From a checkpoint of a small transformer trained on Wikipedia: 24 layers, tied embeddings.
Each number is 128 + 24 x the weight over its row's rms, rounded and kept within 0 to 255. Layers, rows and columns count from 0. Numbers have three digits each. The size before them is the row's rms in percent of the matrix's.

# layer 17 attention query, 256x256, rms 0.0357, rows 0-106, columns 128-191
081:152148155116101138092141107133081137121123140119174125140101147106109142107094160134161141090143140150118145133156130133120111110122081144117176152110096087112160128128124088132106143084138117
093:103156131128139111151138118130093145122187200146145159121177133123174128153152147103160114130180119158101067141139115182119127137086116155119130141129115136111110122099114115122104136147099136
083:099136156116140096143128113148134174155159159147143132123131122135134094144123165139188131132128129142108146199126155178118100156074190100131145145163150131115111178118129159149100126138126130
078:154121076207105170130119110130133120150125092135181122082105104107096121145106130148112147125118133132118136131149127171102092138122096135129126145159106149150112141125074099102173095146148126
076:151132158116173106103127106125154148132081141129165146133107132125134154151140169115131131083128144096152091143128141166119119099164095128157125138139137136131109135152164109134139088089090132
086:180173154141111125077109143164138134148094113140132105144138110158137111086151123103116158109119171110119128141119126110116149156139156137109126137138134133058184109134098136129091088138153143
083:107098089119132116151121085153123133115111148156101126116111158103142160188067179121167119128142138130175121152125125144156104130132125131130151101157099094150118120131151125083106081130108171
087:115127100145106139129171121116118097160142186134168142110144085120091121145110089136182142127186095179123136152088172138144130103134068093160125131177099106133111125134135124134156125111105126
079:117130095112104148131122148124112101157126121103113149112123163095095113156133116136110135138174131158137190147113118136112135133123095131107138096107125101098131134141132142133149093130141078
087:176134118133179146075139126159127106139105120153097146149095094098128123134124160122132089111083122117120081152108143119148104137100143140145125130169107121116119139120133148087125106127143101
085:092117160139174138145162066110133106106126135115113133138142123119114145137132174167150126129133115145145052126144105150135096109147155105111125148146133165125146120129092118111126148117157109
089:153093121117137118082096100093162141189137088124112124156149117109131154145108159086115086149144122183160112105176125129128127120136150111116149134152113119132146163113167123125152124109136112
079:116088159142142119143133130108127097116115142151133151138110164142163113124160144108099102133121111123156113146136173138156125121145109129076120105134164129091121126138143139139136106128118143
080:119119091095122088141157130128102152095117180111121137104103128118095113132109147113106125124114131170151095091117133151113110132130145130151127149123136192117112107101121123129130149145100142
094:102173132137090112142103109088121109141129126133056106149134201139164147100117103169149131113134101160197139128103109110120149110107143164142141125134107103143119101133127133125081141097110113
084:149090136109102127153110098091144118117117130126134135128199154114092139126124108132121163144133149142183142134104173143155128094118117118112147125163128130113129180128165090108106127118148130
091:192108131117104159153105147132133150158090149101146155148164072127122123130102104124132150165135116109107137167109180121086140120159120115104144129159129108160159157139127124099101093131119105
100:182115150173155138126140097120116135158103123143120107109137138099142153099107173115150146102115057139106134118106138161108137111107162142093144131150129099176111162132148124150116122135151098
085:117147122151143154122119166100141144134149089087137108168127113171123119112139090132126132161116096103105138121154110119142128149109105133124116144088133123120138096119114167131108180081124078
090:106112129145138091119119118143110107121116172118134132133117105108126132105090118167127125134112134166163137119147096115119146166135084123138081138176135135096113083060140183116131168132110097
094:107159108108117127145107139145155136149136085130127159150072100115167085127150106123127167127095159139122151115117148124166111137152123133078091110120113143100140130120125142144115120113095085
101:129112099097111094160147103120143103080127126103129112136142143117175141147128149165146173110123119169130146120157143096111116117128093129155112110117161125152120101139126161109150148147118152
089:132126116105116107160161117114142157131148114133087139106126111104128093096136137122079101111120144126133088146109112097162100098132148137100137158114158117135128122137123135170123097113090153
093:163173110102141137127167091108114122148134120164155108092180148161138153113111135185134129144120099140119135142116123155109166125100152093160146114085082093121117111138152168128073080134133136
097:115140120096108100117110130125120121149142150115145116116100124109141134121131090169129128097120136144111135160151140123098162147088125102160172132115141093104116165141125146130123126135134135
097:146089122117157106116111158148143118127107184133126147114148156141135150111151124128067097104147124136189093129117082187125129166117113137122122090149147105079130086112106091121139121122096132
097:133134126175121109097100131123127130145144145139088143152162165094141117120174094171130130112135115103138086151133101121182139154103146159097122140144136124129131140095107149111111134125153095
096:129087146165144101124139126097123126119116132127092132137130105090115151137099133109121100143144124160139137160135143141113131130136096116143128151098117103167138173151141150099170135184139125
109:113148118155118154124135152120103129142154108152125126111149128128106144130124079131135145139124118088140147134128109104137128124114135132132090171149079131152099084113120167116142128119141078
101:123179107135126130110117148104125113117097099143130139097151097117076117098131098161125134123113131144137142144136116140117148092146130108123155124127102101094115120153169163172095124137159126
096:117138141128120100160178142095127149146131140144108104109110100146120112079125138144168155087116143119078137165125142133074167096125194144100137137137104084112166164111122153158119135086136189
093:158101134143142111147156139139133083140080130106162124117070176159086121134107145180146098109151146146094101145147141157133128124145136104123159127156126145092136144122112130135100117167155104
116:164144120108087150187132121156130138153139107147169134151145098102134120140129156116144169138167104137136139156128093130152081124117152111109101113148173171151154144143126116121132139141114137
097:166133133139113144091151122116080138104111195148138116104118172123130176119111116147133151145132088132168119151118115137100128081130102151097100147161132125150111102101137115107145118109151137
112:140182095164158142121095118134154121144140114107141113148144128107115138139087090143142107144186084088125138142106103117096144111112142172156126142112101097142102122176124121123134138179162155
101:115102142143120090174107141162130128123117105158109132121126137129149175150142105124106137141143092108155092128137112125119094166168119112101084111090082107116121165124158131149136143119101147
096:110136119120129150123131108112140167121104139147140131118097065116139103143141151084133136124145080142150159096173102116110135131125114143160090150128103119129138120167120111145128097123100125
103:105115126080159123135146129076146137146123114126145079126098155112133154132103158148156130131160142113101126111156120132115118120113189140151141118148128148153150155121098120121094119103139072
108:134097089141130169102135088133125140099133128114158148125143090095134164106099147128127130143151112135109103137109123131116145102113127130100140129136139127128143104141161085076167165169184122
116:147137148098067089171133127121122146114118114117075116119046113090104153155102159134130187130157161119163144125139117127116158098150114136142152143087146143116115130100130099140128127151149142
114:111134172111127139082120114159112131138116145165126128165110142141118111169114136115132136159169108129133136159105130128139165133150146115123115172098117136136095112148135108091175161096152128
107:102144098149100144145113136140122161134153113092101155129114149147133067092101119126107105131128147118103124142103123122165157133127120118150151170126125168134132133075092152102142158123142129
108:090147120160104126116130129132164163068122105147125134172130116097148126122145122174130149104118145079130115161108112129153116124146132155122126134177119119127128140108117137111148176113114105
103:125106099167139128134134118093102123165131105128108143109106121180105114115092087154108152125142141092173061131114171160159122101150131140117115155102121124168142153112142157121118126104152121
116:161145114106078099151100133103079113141129118126100125143141139126149134140145138097115105123147090129161117111141106141127122128085144117104152117107100151121135112169132124129121102095125108
112:126117085193113135085139120128125193081109147125153121124109109100096114105128141121121141156151129084111191099096093090120171138126137177122094173078166161138070129118129157133125134098162127
114:107132134159138131164146135163084136118104112113117107162112158143128144126158092149127140114127127176141099118137164184136089122161145095125096061112159172091114106091068164135152121154126148
096:146148144113141117153149147161107134152134080159140102145079132147116124149147143147148158191130154103106134139165148092147126089187140158112125149108156162099111126112096100092126098134150109
115:142094075155167144122154127128095163168140118121127104074135095075151130141112128130106107140148100118107118128137121135136087108132132149103141135137124102122180123120162161137118135143082127
104:096103152106112122137141139118161181128093184138121133113118095096165137137116123128167114079109136137098114164149111108151139178113160169108155122133091139125139144123094131141138143071117152
116:131123125150133125086159141149137154115147192125176088169112107133081112094095132159110137123148131132142105141135108124146187163110122146158085127098119136118157142114099123090138138099148150
108:086128113083105120149123141138143147115146158125131178133145185138162127139107117087082109112118173140125134084168126121161133171165144117133106111110133150122097163099116115142100102078110145
105:127128116110143120131144115126175161172165160106086142115132115119113125136124150102155131127128109085069125146120147087167128122094135108159147112168162099161133145072122139153074141096173138
108:100137162134182139117146119109130126144155133162119119137108136141133130090104104181090161121137100081079102140137144143113142131140126132148119128154170140152126122153142142152133129158118131
103:160141149166112129137134136121147124143113165130144084130126129121091151099148105126122136140104117135121132098104095111113105167139136118138154138130138171111121127126134136110127092182138113
112:107156093121123094114141117115131131121098121133144111133144128134066121111123150156135169101129139106146164135091089165140117141129129128130118164148155139140151155083132117131083146096153150
116:141156144150114143131140136164117103127141076108128133140138149161131126100116169133145179118155152083144089098098111145081160085139108145072154130149142087137161109094157122119138145122097065
109:147087141139153124118113102145146158126150146134137127161132102130169112113125153107123111127122139116140153139121111143098122166101132123182092107100157127158093137120146142130133117144144158
114:140135130100132140153124087128120148153111104130105145128097148106082142115150137155113130137145149114153149144107110127170138115126147148137166101096114170086119122126114139132120132097156137
107:124098104181160166067133142076156125080135073133156150132108130151118152101116184167142126153139096127126134132146123110156133161162137091097167118141101152141140136155129130133130159139150116
116:149134102122136147111139143102111136135145112108120114152133153134149140093093149102136098093124105141132107123124110097112160104116111124109125114123159130191132128124155130124079114134112054
117:156154130131135190130141111121153147128115119138116105137157175112158136124086145154128142125125121129128148128148109103113123120118169155086186098124154139133116110135139139111090138147115142
113:136121101130137143133130142156170100120136108091113141103156110130148123092135174117144125104129167114139098099159163122127124103142115137170130125136105126197110142138111138105163151145102144
108:140127146135108131111090173196135161135101162120092093133108146140119164146134120121156115131126153143143111095181141131142153125125126063142150162137108154147159131141180164136109104152132116
082:104126165116159096110145119153118118153118138139129108139146153083173155157109151128138146127127133116154118110141143133114130113139175152107143111116118146114133126169099103106143092131178134
084:120134099128134135168123141146137131130155124093140085112149114115167133165154115138150142145110127142163134108131114112084138128147106070130114152102094098121138100114131107161118116144199157
070:136110132113103088146135138137134125105092158161117096109093140132089098133128108124123131105142166110158090073108125110098103169121108115121154133119110160173181124141139148115091150143080091
084:160126143143127140147168128145108150094169111160110161104124133100103157104153161140118135151109128121155123114125127124146140102147102160130108130159087148104125117078136124160146104099122123
081:140161175091102101152172130116093141123130154159155128107140118110125131093112138123144143145133086191075092136139152145117175156116135159151176131148127127113098129148096111176124115108114193
080:094099118102103078067135093121096155144123102099122117173098104151098137142117180168160124142119121139154188114151155141161113154121144105135146135112130099155107134106132177149175123158130146
080:147145158122089095163101105132128151118105178120130134155089153124131129136147151144120142106129138130092112158149123112087120162137118169120147120098140149120159131172096076180103127151104150
095:103120113075109147156151132108162184118126089081131147133146124100110137105125111138157125174135121112124179149168120160111122116135094136101088146104123131149119094101108164116134143116157116
086:112123141137126101095116132167142125160132189155121129145105153108135126163125134132094129125096178114114129135144123133139103149142164138134140124155094096127151149134135124141127127146141150
089:128140101153154097112119141172138170150101185151122124133133120135119116139149156082161136111091129132112124119077130171144112163104144178159166099144163097104120154114152122168123065126133161
091:124144141127144087088113161148119163137114155168152111150148123113085107108111118097159111119139096124115136111112127126110183093105122120160167171114135103105118164126125170134135095169155126
087:158097168112162115144123085148144141132140178148121106102107103137160117113163148093119114082101114128109075144107160146161111143106133153108157130142134119116096136106137107174111124109093133
081:101131101095130090125127132173106142120127141129142138117149137163149053118110125112143147077171141155122134093129138119106167156095085143166107079107165127167112133129167112115123127152106172
089:135092132114152120178161128096106156114117153132170155141132140118138128170106121134095132166141114130157150123125147120122133193180161151124096194084077171120099154121097081124123118124122130
083:145133123149184118167106153176087097128093164109160135151133119094142126144122055118090131132134086116126153140147143128145108192099099154081124136139123152123105103096122123151141089137140157
100:130111164121102107093137144163144140118144173181124136111093125147120114097148148094086101114110163129091128134119133129153111153136114143172145094151086136085103168107089117178099100129141142
098:119090169145098146152092140138125130119161101141064155134148143153157140175122135135133136135142144162180166090138127120103110113151150126108108131101125130129165120112111129116200148138137151
094:129117112128126131121121137148114126165132147127138114148095086117128112153119118119116143150099150135116103145158143143130091181171126168092143135171120111047120146083135179135110120145101129
074:101115140112107117102161093115134074124117093125095167108142169114100112112124150132125134139137122154117126140141159132074120096109143087117106169165079088110157129164157113117152132122126090
080:125158166136121119141072117153140139156091148141122111120156109143147144123160132075106139140175101114109154190107118128134145133096118118116142115146110129101143155116130121117143130154096129
082:102124106110119132087147128113104069117120134101178135124136195140145116125153141118112105090146134179154137133161129123137106106135143109082116107133092101138143108148142138133137113106186119
076:091094086127140151210140123153119100131130150126134125139115159136149133125107120130129128103103111174145121111172133144123084175134095067108138117126154140123120080174110111142138174149142105
086:138094113156101099134143123133092153118135142148175134117136107120180151058107196123127094135150124156184137121162132156119123139117099102118095122126155133174138172158107120141141168160130162
092:130087173114122147122074098105179105126136096172105135137142136118162154118088141157175113118090145106169172144146148109124142157149126121115122119076117108136124163161081108124121149164178148
093:141117113186138164124145154138135149108100128136147106101113091118123146137161166118148121132185119118156126115134124123098114157138140136160088074097164120117173125118116151120151143112118073
097:102129111112135127091131151151125153135132144121149142126143135158084142185147137110117139124154104119114130163086144171124132136092148161130157102111145141136111105049172095109093110112146092
099:120133122122108128094140140139089131142108117166172137118174133123128130136169207073107132119122139156078141136148145160083096122107098092179152129137082095119099100121153139152112125105154094
093:123165106129085110123105130145135127087113114165081135135115133132131145198150141125130141147115109157157081118122113115138117100154157143113128158123144097075110101118152100101128129129134131
094:091152157150107159131161146122115120138110125109175126119112168116123136126125172130114151136135104135121165081119061090138144102133146143143086118132128153133121129123169141151138130114154147
091:119160134071104125108098111107122145110150153147107135114111110133173106140149157128109144166130135132101118138160119114118104130101148182140148144121170150131168128136130132165131105112146156
099:119122133110113118138145104122137109150100088083105082136150117141135152117099092154155124151119092122133168106168132088134128102165162149125097145107154139087135104105118153121105122141164086
101:141106128188142149110137083137137150136158112163131120154132117173099133147095053164160153147115131139132148163119178140135115156132130143105149146091117107101152127116147159104125096142116141
096:101116086105097157167111179154137149110107087076096138121096119166127139127094094112132142145110137157155144137150139115110163063128115144136109131111166112130146112144101126098141079117112116
099:126075133141137133160145145106114121162124129142115151133107110123140107132119154139113167166119109143087130150083092131095113153134093187140082121145173139131110136077086143146078083083106105
103:148106150153135136155116151132121107152084180128153114122159133117108146102113112122085116155158132117124123134118135143153172156129116116116154155095103164073108114144164137101114093129148106
116:090156145143132139176134103176112157102166125125129079106122126124134137122140104092081120178131144123164191132125100111105102118119158124135070096062124152101120114105085167104084123117159091
117:138105119140117130093105082085159097120149110131124150102133132125149140087097093117146094127098105086159112101135146159122112182141101142165137121040135118132163143125168116103101127156146152
113:177125111190138152171140111136128092110137104116109084142111177132105121114133130138102104146098107146126142116103138122111120072102078134110148156179139088107121152142138122129182144117112170
109:148158183126127136148144102170139109130148143124146120164185107095144101133091095133130145113136107127107117167151132134111200136116119137117152120161122165124115137140158096097179065126158067
113:120130139145194153122190094151113103155071162156144148130161096130098147138119149163103105116129119116120115137143135096094128130123136097139165155099110155142131112170113129098097111095153125
127:161112149139149095169118117092161113142133112138114142116130107105099098161136105139114111160141135122154140151091173133138123154120139143110180142112146085161148122134136110073163130116071156
104:122169161117139156133147119150186121144103127157122131099148083121108118130139105152134133122156174126166168142151090138136143111172147145117137161114094160115161130147105057096141131120154119
123:159131137100145171115153165136157169136106123101169098105108119091182155075124112153170154129098135120137218139125131114147118133147140128149165121125098142110098098133100151151085088122159150
# layer 17 attention key, 256x256, rms 0.0358, rows 0-106, columns 128-191
073:134159105121134150156142119114173102167077096144121068134147121178159160142165144135165079160124133140116115162127160123159149124094115111155151167147127130134098122148098131132112120125146125
074:141080105143159103111121087129111096129140145133124125129150095126093115119115146132134149122148099163151140137098148128114120153149106093162119131109137123104077133115126130114139159173103159
076:130110092132133154162119123139135108139109121134117112119096131106092140128133110135091147075146079072084076145146117137127159119120134137119196106125112086126129089109116109079145095154112127
073:145118164097154140134124159146121120154140114137101107132158157102187126137130156129144174156113144070113119133123132154107140090118161109162120130104127100118153143138145110103111116103153150
076:094103136107125136137110131145118115139152161147125125106111082091136155124144091132127190132106095145121138101099140133108121157110148087085129167075113091131119109109106100110115110179138176
082:144129125148147124143152077119116160146179193119143135134154130132142072115133149116106096086118170166158121099109168145142148097116083145150131089125116112125118151088145158168128133123125137
077:146101117090093113136105139115084132113114153113135118098084083132155130142134127105084140157117085159114154127144110095088170099130135144088132145128120132125140094119078111129086098152177130
089:159104164125177141114106112122099157143145107134126119151087100119123158146113173185094131136130124111113099102112124158130125129111125086141140114192155155133138134120080126094132134084137099
090:142114069126112077143108123135114099120130135132135127142114131149141123150131085115101108154124123132131150115145091094127154112118135191091108126108108114117118084133161165139113101120127146
085:110068109069111111142116132161107103155154151135161113080099130076136126133132122118133171133142099142137149067156118062103125136156128135120143122061130138119149092117122130125120122136153132
087:127152131128095092075125095109106120126175135132123139148137119128129126163095118106122146147130112086124124118095094115079138150139122142146114069090124080135097154115143157096122080113122171
088:113153136105144079162095156136102138127102113157175163166102151149147150158095149138172173146110125084105155091153118107097129158118163087112047122120149166101159146138088137122121104113137132
077:133142169136147116113126122133120112125123179090102139135160118118103144133094142123153101107117156102158111120116132127131119143142103121142141133152082123110147128153169132135091134136167116
080:131143144139127105125128088115116131091159140073144138135168157116093090138147122088125154116146130146150143106140133132118131155142095151164118079125146142144155132155127139154104167112105169
087:094123098116165116156175110135157192128136103163183100103135150139113095141168129120174133146143215162102113147174173129137138113144074144130119103101136135101120124114135205131133145145112142
087:075155126102123117124089142153122163140125116111175116117065105151160105156093119138160137119132151101107148155121123103143159125113156123091113121169149116134140116110159116134169114099155119
091:135102148099192110128108132089115140154147102129164159122116145128131120124119162116162098127147122148152130165081135150151144114063095109144129118140119156132085154136169105184112121144085143
097:133118147114155124140161104101093147117170125147157160134164134111125106118141107131130139110137170148167082217086128118163154158088097104177177081128140078136083137097152148128125166122129161
096:146152106114121096164121136147106094164116115101101143101092131099140125126104087128116153128116117152187141103137119117111147136146149150103161123121105151101157111107173150139131120133110100
091:154188135118142162159110188145140143147147092121143132131156161140170134141137123072116100145129112127162124138100137090126139112125127099107160102120079125141122106159158128148148106100173082
101:122098129149146117145076125127089102136140113119136122123143158116166158091132103134114139136162133114178163122164162148102092122098138156113130141071094092139136146140135123121147125136134120
101:076123141153109130110114111116161167104140139133141130098152097146131139086128147066118150086117171130121113116119103157094147158105176189117089105097126132139143123141098132129091109109090145
097:118137150086115133077115128116100121099098087103093117131127143132105127115175110117127087170139092122109115118169110141084097104121131102129114162161145138123143136129142154115158155072175131
098:148114125145177158167152146099078147154103152134096139156117142094152102170128128161125190123098108107112113132147127095127146140115125154123120152109122055160077123120152166128118171082147115
097:116160114146172143119115155115101122144144163123137124122186174106129158122129114114148148150155160161128127141123146147151195122117142159100145129097096132129051139150155097134139154141139123
098:135119143126096122112127089141138180134128155129154146150109127148129165148158116157118089120159082124099188117104144089155155158166127121147103167130106162163162142073093161133113117119150123
092:145120137157144129137128110136154133145170124126128164136139096164123131100134083176121114144149134123097161150139120139114132193115137124131107105085080077111106114081107118139137148161143126
113:086108105107152119114124124124158155086111181141170140107098087161101138106122140108175123100094127137112127098176102144111133147135167139114124084148182140138171131119065128116122128136134127
114:124153140135118148132081124101158095117145094124097108092155102119119110088147110119117111156165150137128128108111119131116125126133096126110163128128108122162141108148168144127133167144105141
094:173124101127117114101099116096136127102100177110171109168130142141123114160142138131111107193166155135119115112142123120188100134137110111152092141159092132103116156093139124149098148142126104
099:118143157140135106121111161087156120117135156160066149104167095108122140115138102114146152137124125120114090142147100140114126111097135164088122093117146084158139138137137159123128141121133120
093:182117092134161140153153080128106113115095151166128158100143123097108124159143142111163140152106076143171120221096179167134103137135126159144134124193103145132107142146123106132115162205125108
100:085144102136055091134069096115112165096135205111168153107123111157106120164116116124140122104131190132117106117138116109127107175085132115153107116151119126139127111151145104139141138115133141
087:152167108147108122187086175157152154089127085126155112164144119162100102143106131133127139144157136158173134151108102115130169132117102115115104126116115130161127107110167154111154197121136132
109:144121148134193122102159111080147102124182131135101127141136095129108107147115148151110117133124116158119150130120122081121107096085109102109144126164131125143154159093196135117157151122159132
110:187100089137114135143087171113132071133087094087102114100136126137121144128111118136107099149138117099096171134099158126122116138120144168092098125106131145132146123158128135117149189122115119
109:147134167085117126139156124153128154134114107168169124095060137139121103151164172134141134086109110111141096126131150097153104081108165131106154145157108132129163162149133090110149170192129119
111:078146150082131116057118132158118150101171134140108160146089067110132135121136106116157163089125138116130110124162134153135116142132146137130120120092124173140152146075145111133108115141110123
106:118103110166128153114076159126145124160143132150120149098124107112144129077130153137154127106139131144154163112089122132140128167109151138072129099128127156138102100128152155160082140148141099
121:125121131065117111141112116144118129130077075117158103150085134144143154065125129118180114114129118081124162124154140154142133140155092141070122159149115129129104105124094096173133164139130137
123:115148112171156166115122110152107134131104128144138127161132130122154174129144108153134124098155074102160161150113174150136151127143138161132162167100110133118091091120094103151103141122146086
104:150107109145082120141122108096127117093160084105111131132110145160149112112124106134150123148108155100134137130137128136158115107132122151103117162130175157126122106134143148084111111119089141
110:110125114115097105122109126179137114127146130083152104127157126138107085111153158142141090070179122082113119098111125165156085114148143131082128130177143097155139123136131133125167164109140093
103:106143119105099099094109144122119131082128134137147152119125102147079140098122147122154125113135127124112084119143133160140182142115133139077147149161153118135197134126134153145139149137113080
104:066134137159117088131133141083127098129121125143107138139148131114125133124109151106129146104108147146136107140126113116097094161113117180115150133137091126145129151164121097093118134111106131
107:133149129156126153084096116153176160121116125139117110143097100121128120106115174127121114089141112119093116137117119106141130164119132154152125142148131167129129100152111116126070096150120152
102:063117139096081102135143129153142083094104136087133104133136137148141119128169115132145144142071131147151132139153139169078131145144107097142151106089150096155142106122133112127166110118146107
107:134128109129130143119180125178144149126144117151150097135141154134097101113120138125133131147149102161156127136143143123101128079133178135084138119106178169121147149103161124150107112145123064
104:121071148113120120084063147179151150148152144111123124119113120102149075150110076175148139112165159142137100122121100095139123155155105109130153102154148145128143139116150127107160104160087110
089:105048097149126101134175152111087141128149099133126141114120094093104168155146122174123158111172135125182128156113131116132098079110142114144155090133140160085114142126107121107116175123139108
109:104173092113126114096147093158101124090153169093119143138134104118104128133111118118134124140099138111152106178138138134119141145148170136169132135083120126130095108141140181130157130147118165
112:091160143129144100202116101151146083083099148096130143137105130152167143098115087145129135150156133102180128132114123116168148119168153131149164091133167121088087126127121115151082110100104089
103:153130107114165129112105136095129155169141136102088122140105150106127128116119106098150123144148110097114137135131161116146163161117130159135141131117109141118124152135122161140133138117124157
111:091125129112127109115122150111105114108144124140150170100140133145130138106153147142145110169152116140106077174139119135116157149160141104121102098160154122104121120153121135111137094138084102
096:099126124160126125133144089145157154120150139146159115145132155161118131160132154160181076139103157135112141145175121102150147115113093124149119136091110132127132158113094158156146141128108156
107:150177132082085130121133111124105093122101109123129122118137119150147097109123164138122142113091092158164135155141101169132139145146104114101150125137098128111134130110115139155181176122125115
112:100117152162141148120135135167088128133145069086123100117143139136099127120116129149137146130182082110107085144154104129132117088162102145114115149175117138115096133128126132160157128122111078
110:112140090113138094155127129170090132136138182076145148140112101099119104125106131119124132136118125105118109135094126125128137171119120123142123124144148116129101104116086149104135168104109160
107:129152163150120129129115133131133133196117090204108124141120141134145110120123099142120094124178096126156111132143142136140152110133138119099168164102107134089079127159130144137118128105153158
105:110143166148114135141159182130132143104154110120153143102182142140122144094082133133126085079150161141165161146115135081112149086162165106143149107121085113110133145128159123167092109138140125
106:115136092138153120118166130119139164144161147091107132122120097164133113125095112126119163134088128114085145078144176138127150132152090159127083167152112124125114151147174122128116087156099129
105:122131127144174113098143117127138144168154114149086123086164131121132138164116091143127136124151119116090137146110161119096146086152118120184154097128147121129149081178101107113109100140146116
113:105109153122167087163127149128174136129171138171126154131185102135087110110115132131150130116174149120091117102131133092123148155133086134126108079173150131143110125104130115144128108104133148
106:164114151135161129135130141097141128098158141108113143151119126146167166145113121126119147111142159133136130108149130139143151099130123136134131144148159117106142123110171117111118102156136083
077:127131132123135164128111081091108132094177126132125142121171121155134137110152142161111119109085095157151122181118111176152114112099098166154136077148134122116132118105166166117112119098122170
080:171095161161147139108125079132139157122131144114098112123150140123103127068159151148068110079133129135134087109140143181121079110078139124150149065153134109143147086150117110114126143103144114
074:128129128129125148058140120146084139107103118100132167126146101127146111128142128128105165129135122134147188169139130141100148111154140139127183157129169136111107116143126114136121143148168121
081:104106132091121139147121138103120143143127140121192104129099101136133186151100103122116128113104110117116137100102102111115140137122152134161163152121165113150114119136164157062114115152154154
083:173117125119176110119084120133097138116132138112115167136179110116122153155154151128112108130153079120132105131099147107135127155140148084154152156130125153120138145121110144125132105153114164
082:150142118147130105115145122105149103103096148128102168095151148163114126122153136119152123147122118118116142181117127113083150146137100073143090156099134094085119148108113119130155126180176127
079:162117171168177109111137095153058118113154148148140092136141084118143142150137165191136085117140104117148092148043152120107127136091130111148123126145091094125120126122106127119123121120114167
086:150151124090084141079088163141158148146123139160134093125080115115167113162132091117137116110142133163117107155141146128155119108089145160087147123175130120159113167131187138138104150130117088
076:124133122148147116165104119100126139130139141111147128124136084152178130126160100169124109122149127107169141150147143182091155131123165101157114123093119098118117094118145112135114171121128149
089:129114183164143191146147103141141086104143125164151125158147092090158118085108151142117088101114084119126120143118171142103159098130096083112143119162124138151119075113080088135129143164120133
083:143159144107102153125133127102156113145113137143126145151165091098110131107149146171105139139154132098079147117115129130108106139131139108125137123156124169121091100132137098127160128104117143
086:118101145090120142112153107142115131138122124153135089159114101063113133108148125130090119083148109117090117108147120149092115131108132084175142116162127121146127116153050119127125129104138132
086:116108141142152145098100044127155118114119132150140149157153097145099147122111140148105137115135148106109123140144156161141075131155163099103151102113137170118158129126082142136119136123150114
089:165127116150137173136109110141131134131112186107151130123141170129108154133141149105096175130080131163105124154103131152144133124122122150130115100103167179128105153137131136166147140131112097
075:102104158120118130134090091160143162144171078150142108103124182115135114157126138136146117108106098132161109120115106135155123111142105097109107078118130161099156142133135127121131120127126140
097:207088166143162136126182074083090137116128102108174150134159130134117134125162144139132144143147105099114122170101165163148095149109119135142131117154124130118099172137114111123111151102113095
091:120086132145158105138113139145116180082128172112078122134088118115142166080141124174141171091090125145130133098117103147128190136138126102170086173098121128110125146146134146090132141092130170
084:111104172151123121129126091149163110136097094080130146159153152107116152103090138125128053117153097130095160133111136135149124103126129131139163124098156117146111148111134125147143060125125107
077:138110132089154139160103165076118142101130136168103121125108096089164127135138130170128138134127172108113123120122094146098148167131141108181063144113189124155144096097104155122159131121098167
089:133149109109140138130131121102126124127132135135169112130106106140152169132074112124134110149126105109153174116096130082129152150174135165109101125153127147120107115132158116142073129163104104
087:092098164151143129130093091166151159134153136138112127138098092114133137158091096152128126142112163096102123074155123104124089189142154143128115115073120138139166138125113157114149126125113133
077:096134100192126138137118151119116128099134115105124165134123138117131114170113140152109140139071124130107134159107111100129098139147183138150128114101132133117106150101120127119109106102166148
089:112115098132136161102091134129140135104143155135144106142092136164113170157125094106114161083103149117124117115107121105160094168132182185114120107128142134090109107103118132118097125127110128
094:108131140156136116114144125152133113130130140168165112141164126092104095144108154117165148119115149119128136113140130127128137116129148107119140101088139100102146112143122119118141107141169150
091:180098122123134084176099134143097117191131137130125180105073121158159153121079125126174110106077114101138152115127157131143130184175113156078156131148138134108169143099114075152128123173088103
088:158183129134132134157124161130125143161114120155130108104153122129149134078125113117073094096130124127126170150146139130122141099119096114128150121169066165091116129150123126122101111118115122
096:149114141137113141068140133115141173103153153109129140131147093119088121100124138097128141131105154125091084130126113149134121149099108128137130140122138123141145159132123132125136120127118165
100:047101100129102149131123142138163148105140104138155130076144115105113130126133132124167109110129161108171165108161096143091102126155123116117079122104122100130132113150079128103124131167116146
094:138186150130139149107152131120129106081136109145150140111126107141086097123170180111132105125080133105124112140140131154124103081113117134135109098099148162154157125135106140077115160153127182
090:114159116139127120132140129086122091137140129110121149096146147128166115135098104143135121121136141164115096080138112150109136110104148100144127130125138156160179122182141123157120119145147117
099:134091088120136101136139157057125103143107119145060184123080139080131176103094117145169155157122144106126163154132152132097159149155163125078139140099139100140151149156160112173098139111126131
108:110113131150136169137087120167124132147139086128104131158121128119162132151101113157059150152154101118159172099152152103120123119147125137125134136076128167117128119134146135123145116128149088
099:184127109104130103200136158120140106127122107148115128134117166118097143156141143141159138170138118147127108164123116100155105116117157135121168104174117117127148151163150124152142163144162044
096:181120176156116155109101171137114138161146115134143139109128108134136139116103102139129106190128097114160142140150123143114122106140146145096121140081094117141132106137098182094116084145103144
101:122159106176116123084135060157138147112139155160163118155140126125112099183158164114144168161120136144113096157108147109104128173111123173170089115104165121162132170132140115099128150157140164
102:176101159087154137115111166071122123142094128098130150128142114123157124103136166102138186144116200133151102095121128114126165150136128126158127132083154112135122168112166128132116122121118158
108:143092160145116131165139117120129089158161126156131127117149138101163128133121120131159100134111123135159124142127154155120116134148146092137098094068122118147113135128113102141117159112162119
103:106093114112088147173128129159112112128145148107086145129153150133162146130119147124129136098121085113091118126161129123109111116138152163128126117172160131105145093078147135174137167142142111
111:187119117148122150139151131119105112161148138125162133131149130069147110197147149164141169121134136156116143161102160108151146121087124136143088130130091091154116162147161148123130109127163087
117:201147125163137136176111116102114141144108099122087119151156109097154137144119132128131125141135086109142131165115157127122119102130157142143111134147075134094142157129124114139148120124138058
124:182145136177166100108154122078140152153122072138103132141126152106150122121136137127100131176154122151171137122094147120142089121140153129148161160082121094129132148106132102122146159077102109
110:141153111141153102099118098094181150142127111115142162106078127121151126148108075116113134144130089120171108105158127140136112114135193117138110121096158145117109089094107088153172149134129115
112:101078112162157158133132116156085215173169109132115113137096142100097146087152093151155165137140141083119162120148118134112126108133092117113142123117075149134127129121145142143154199166144143